{"head_dim": 64, "norm_place": "pre", "norm_eps": 1e-05, "rope_theta": 10000.0, "bias": "none", "tie_word_embeddings": false, "init_std_qkv": 0.0205, "init_std_o": 0.0, "init_std_down": 0.0, "optimizer": "soap_variant", "lr_mult_up": 0.686, "beta1": 0.95, "beta2": 0.98, "warmup_steps": 66}
Each number is 500 + 40 x the weight over the matrix's rms, rounded and kept within 0 to 999. Layers, rows and columns count from 0. Numbers have three digits each.

# layer 8 MLP gate, 1344x512, rms 0.11, rows 1266-1343, columns 192-255
560528524483625533454550542477530510510432582477524500515449574467528527561429523554483491499508441511487572561531485516495445424488573564482526521562521430495471483419465467425466461485553474
483495539447555477507505494486457535486472422444553501505506499459484536600509530437488464561542462553520479486550526455485561351491587497448569504559450489457490415537583498490568441525437475
519446535511545480429444503492516498530517443492433521535515594551539497430458568467524480511443531499556481494529467639531491531488489599583569446524479470532498466517443522504552564535517501
486421517447515521416533569500466540491577513462518494424504524455516553480481531496518524471529449472431505461495528489550439551499493486533474504480499525505549462550470548482518480541482477
508492461481479509524574469527477522462494475485480471504518473517467559478520549482473525547502523493541577499466479551511512490477552518496480469584507466420523575554469471474494494525460494
517478472498474489467484487572529550496479480574476510557517556417512420483462571553491445508476499484505454481552407515501503523492517431478517457512468483504538566472527501492540486566519446
494502550554427446471522534510492524508436510509526595480528607577488485500484477502534509465495462524424457531511548589529542519585453417501507503486551472488490459433570533449562508496471392
519466497512539550528459476495546426506501416513519505481443579467478537464468410489530453452484509505473562521462522480493490554476532502523444525486532510515538526497484524471566543487484512
511499566470504532479520399480527441508449468459550503497521486542480487457539487578512458429512495504556496435461467576479490514458458527473543518539513503445548418438484437508413465527516473
487553509455471512549555523400478553497508545465538482595427505583493484505519502509465467505536514518520467485491539454543461524524512435430553459452532496478537501465429464495495425455496495
514475504522504563461513496501550366508449524524482521479517560521495523508548667534525597523506556564471536467509505552453511438544444526497461612574440438518423535602461460477551564496416449
442459590502447483477534522566471476547509518498531535500542507488508529512487501461508511541452497503464492589512500516521496526539540485480461463543460456443571508557477480469458511574527486
504487556498500402530521440441463477463539498534466462468522573528503517518460542508563572447484520479459483467486455526443582533468430446524532529425443546595547497493564485480543448529492514
469483531413511512545540469512472485540525470488490548437493482547519448511537534509514484551465467533480462460437434638482408491532476446472532502522480550542536532475452472484471521474487458
514519548410527450492466514496540474492515557421567479546512560467446501456520439476439520514497405546419500465532439442500569519474489486503606476550449442557549511440496517499464486523509485
548446454494523511556448453514492522519390458471570530514556526494480446423513457493472535602520497470464570446520537463512539514397506524485516523442507458493468442487510518487511530488509483
506437509510485464503463530509495475505478466483494489485450403556437554512506439555545427442472508487554517488500498504506475519550442513573506481503477555566554491522495535487593455551562500
534474496456467484509474508456509503450477542485587440488519491510483481531494439588502524456448520493502560396524472476470553517555444593505502528516523560516508554502489547447497578522478538
489499533489505498506512564444542557524493497450505451455458518498514533558425494470568489442498518505525515472529493516431498495498547463512537505493465511506486565486515549457537444456574496
470474521440565459555475540520534518503504535537386462526498457486487508518501463513548533561450502501537476393483539514526491442489487569513438577432467495455483522555533503519516494500502469
520522471499511527601499520495478465502500481469479462507527525501454502490552449540508535586533483459502551479408550472476479484523502483466460466514472443466542489541498414487516490497471496
466582571538495496570433520477433531484504517466517552474547443518481452526519554529454490503443452509554459461432549510520514455459493493463505485480543449457444461562471446610452518560527446
480517567483499561503498448445504503521462525500530450520472520465542483509530481458525515476551492533622569382466449571492515448482464581552514483521525524521525454577475467485514541491481502
564541496478477507544481473460523450471474457510535399532543482520559522530521508476423469548517542503470494511510486490474449537488495476540456545503495557394434499546554469464469523497483502
519518528450491576388555564545464555479492522500500537571547452472466517461527517527522486514525427547543499565425511481557455511478549491474505550473514475422476486597499475481488525524519523
458486476515512542563545492525555482464451470522552513503544637469471504478488441556461562530519502565533532443515500492534506484553505501579423486574432406447511422507472501501546503503529458
561523479499576469496481509490464506501477535422506553496492478518505514508530517495566503498467556444487492449434542519462455489418484620486508526446522509523459479518532466520515530524545491
549522523517548469501452468496517440523522434479491453465476502528444520508483517527457469478554524522533519449474488572470572495501455515490496464562504529532452480461515520528440499519517484
484469549502554629562445438510480525580537383407482505427469493498393558578511472433549516504525424497559475411502499532476469436572436472474529481510539464572554546523498510543561457517568534
535538492427507584483509542500464508501551543440488515470519493487544583509507470449514483506573489475456514569505495520521527530570542485501550478527530518551462540418484486466469494516503579
544528454447509460472551505505521483488507583458367495476562453497488519501490477562472543514514457481504469559486506467384479524512475512492562571489525475541397477553537472531425528484488482
482503527498472463496501562518480509515522556429537529460492568514470547535487537476526495503487526540422511496545563491510465493513542472478515513520520527483513606576565495494471526413536517
520457541487451503471544413508503473471503558504495546518550470518431511534441468490505461453514468455515495569585503455551537544494401535562570551465517520497466510524511547482511524507458471
506462487525455451485487504551427465469442551500463504440526566497522452546461415542465412563547497515544573467468410488472553449424495490421417557504425478532457465530577521554545638529488509
493527427502526549525456519485450557487490500488481538474537531537503467442434463508522525474482482494512468436547441511483498503462438515467508404470456495492497529559461488450524557488509526
561514499426492525480625504450489460545530482537530477481564494550517493528437530540477497496546514493474517509506499477612482452548462480515514490505504501461542496512504487459472517545502483
522450522505513519517486483490557577585486489461495554497534445494466487498445506428430492487524515516557473476451539505504463480555429483550516544513512533516528521539478554507492495510510489
496522517493455476453507545500477499588458458524578472532477474501455492484471429514523488512554464542471561516577477418543539526608524513458480429569523489549479553477527442512453405478504507
467546492562436482497514559481506547520503462575474481543527495546481445463499470527495475570496489531436474548502553480527566427475447416473502502550472501502537453425493579427479509534460534
524600569488534461510565535499523514486482438537538434492500502506504440487531461487529450511543494552466546446404447476477537540480524460489500475517488436512532435495536499448386535504490524
532530385450503453466444511489531532528542518422531486544482516514521502547484530514554491496577487462558518499512521498523469518513587474491567475598477462481495444524512530489505443465440529
516550535507484509514529570519562418455489507458566471437502527631517488466466491475479440520463570513578492445454579480420534481526505455512489496479467552479498523499405472498480569505533405
514510480595542548492508557531429567613531436528485517471559546492512487522514530524480499529508507510486448467499499480479607521486519516450514493477526450473502447575521539540541494459478472
599445496473518457555463467445494424453557593542513536445505526538463544518539506516567463486446487456440469555465545497486562524453518561477417505477466548513504491448484440514462503519473545
463460553602529446531535499546591485420476454523582485470497518452500503546514519505460423541481519528467570458445532538542512517499577508474483478472513512484548484495506487501503493578529480
490510534511555455482478479510501524459444451519551388505431441502425527531518392562448526539493458514522504465494512484538431467535500477496561507502502434461469520461462545569460545452523459
530472517493526538486505598483469467493507552405488530485487493512524519479466472444471524555509465587459568479538505499488477393538482447506499545543516470489413504482527485489496450475564589
495483564462511438427479516495515521505485481510539403480537458507472532504455475483521442543482480531512531533609472511511529473531540478519434582546498530511525547507410434558456507528526438
504480450498452564553482494472540451446550388528524483539515507487557513588470450487524504526490468447443414434505501495503469496482465466483512472548512546508523533501486502496447488475501451
467510540478558433510605532494516532581458476496509488477458497542534575496520434426491439515539460456536491463481484575567539533437549530523530491480479486518490540501566477420539456431522443
587503424536460588482503487499467452579533508500503482539460534548468578494469570582544450576472509538472519512540502477491461569452492525496524497486507488531523473583494605491549508503415450
442411471477493460499504507502519518543532463452518521535532491548514530478504491520509560490507531488432567476458488546466530578510497440521495440534479516530455472477523461484524488562481401
503494538457508553504512535553547530560524431486514438512521515465468539479529470512556533427514532532439429467445487440558483450491520553482481445471507526465541511525483424422484536530508545
550496496531495535521503502402474602462502487438585459549515469496513515466553463452520497562497468475470464525503535587599484472498437468516551498585534491465560550555433555509488437547495536
446557488457470466531466509452529481479486456498546535527444497512424493549423472500476544471482510488530473525528526532489512493546532502474581510485463509515595516495478444531519486403522547
574529447421463459441510502497514521508440472477556481461521626474451498473515526529439469543516431486562532477420482549514552460474421491592515491527523433436542502420465588452514524494456473
483519545580525554523492549534554477558466522496549552499513510494523532500500471526458523520524524456601455471503496476465531485484482531491547430515480461452502509505569422453506468542473552
365500530478482511561549574474480495592521424501519506551499557473524534517543490514527459529431483483521470433495502501543453516460526490500466374451476511501551551486490503521478526546494535
419445471471493436508557485477495478475477533435471453539618558505507540530488453541472556569545495474502495545500498415410551526531572505431504458568471500532551558470506487498560475510530572
425442463515517551507533504494425430434472561504481537440469475508485506500509515535471501535498425525573447465566508441510492527506519506438490521534459500452476523525554503518508441446525553
531533553502527495470561514456565475513503419583558538490440480474494506567554538506500416502517515494431492466450561501493506468433486554528486462582518480457511496492434529457518487450486425
478492432477471485434462481433565524537545529487554466497545533517473501505420475521467551547546511514531498584433471534516629483552499413479553578535497466548553534475507495426488534503412485
482461536519535580471439382483448517540564460491531471587495502431486523517427472518476489512554524508508557410429431430526473423520515543479559464401535512461514508546525461497545514485495505
453505536538518468549391498453508527495531489561497455444458509511521540540479464546486519479483495488549555476525503544517461504484469482497532466486439486490562480566428565520476501499404401
525512490526420538508554501468528502474491574540459476518492502467469482526490536475557447452451428493535476526470504437507529473507532460597542419577479498478498516439528495492495547457478515
536467526570456488540521529458521465395499520507508514497562518455486483618493471558518467525511520461505484494500493461454523542519481528467473489515455458447506539539526462581468484549573547
509435469503596410450563452446574497501472469537476493566468515551441548475449518509591568585515477512578514468522543521498540544502411494436487522452493496496507520510469501558390517505445506
529488457580460475566588542490518529502497531479545429567491474525485457511497439485524486453527482504404471514521515529572495520543490579477489525474472450521442535490485391510539506531560535
587483510475500490496498504501530465483510563542471571429518556526411437559541501467508542470514445492528459441542451471510447599428537453525506500462438526555540452548488548509488333494505568
591431507515526507510464558445478476477538476534459450496560496509492487473574553492548510567520520490535496427460571480461511505541422508413474523456467574497496527502520520421533442548475495
526542564563478494462515484489572432397522487552506543497482466475505454567531560402533510498462407530556485505500551538540490515509490524444438515576474514540587489501565506504543464523533458
425445533472523493502544504496518494445461558483498527472537553539514458508483557577578513563551439489547468449522467538537491549531518502443458461474504457425478539478546540404450439530464486
487570527519461507509547519511473489478540487472498522503446487461493522537455496514548545481537496546402473542444568542516450526512474564512485449488551510519462535496484491460550452503480472
508520593462527455458531494395530435523519513516508517548470534527464515520466540481428465519586464457469501444512538522498427473502517537518464550535466472432550503453508482494566489538379423
460543442456462515574550498529572526428518557494543527554511433505502468497478466403513590548523588583461477484536535486519523526537438464524530526531527444470546565441536472502478465515551491
438480548528532540482535486488466513470455462498391518461446529501475490498470469578532492536479466531435508478533515469538407487483483559558533523532555525525509447389517495447516555491521469
492467514518473518483486484516531533467535534466558507444511514591489540548486497549466521475538454430447517469535497500500453553522543521513560435511425552616526553496495532524514519594476510
510555476464487476495410461504491511482531455512526503487483514551510502517495476482530491499471480495549494464476481493510604482497517475502522476480548504403417479485539467503465548467491470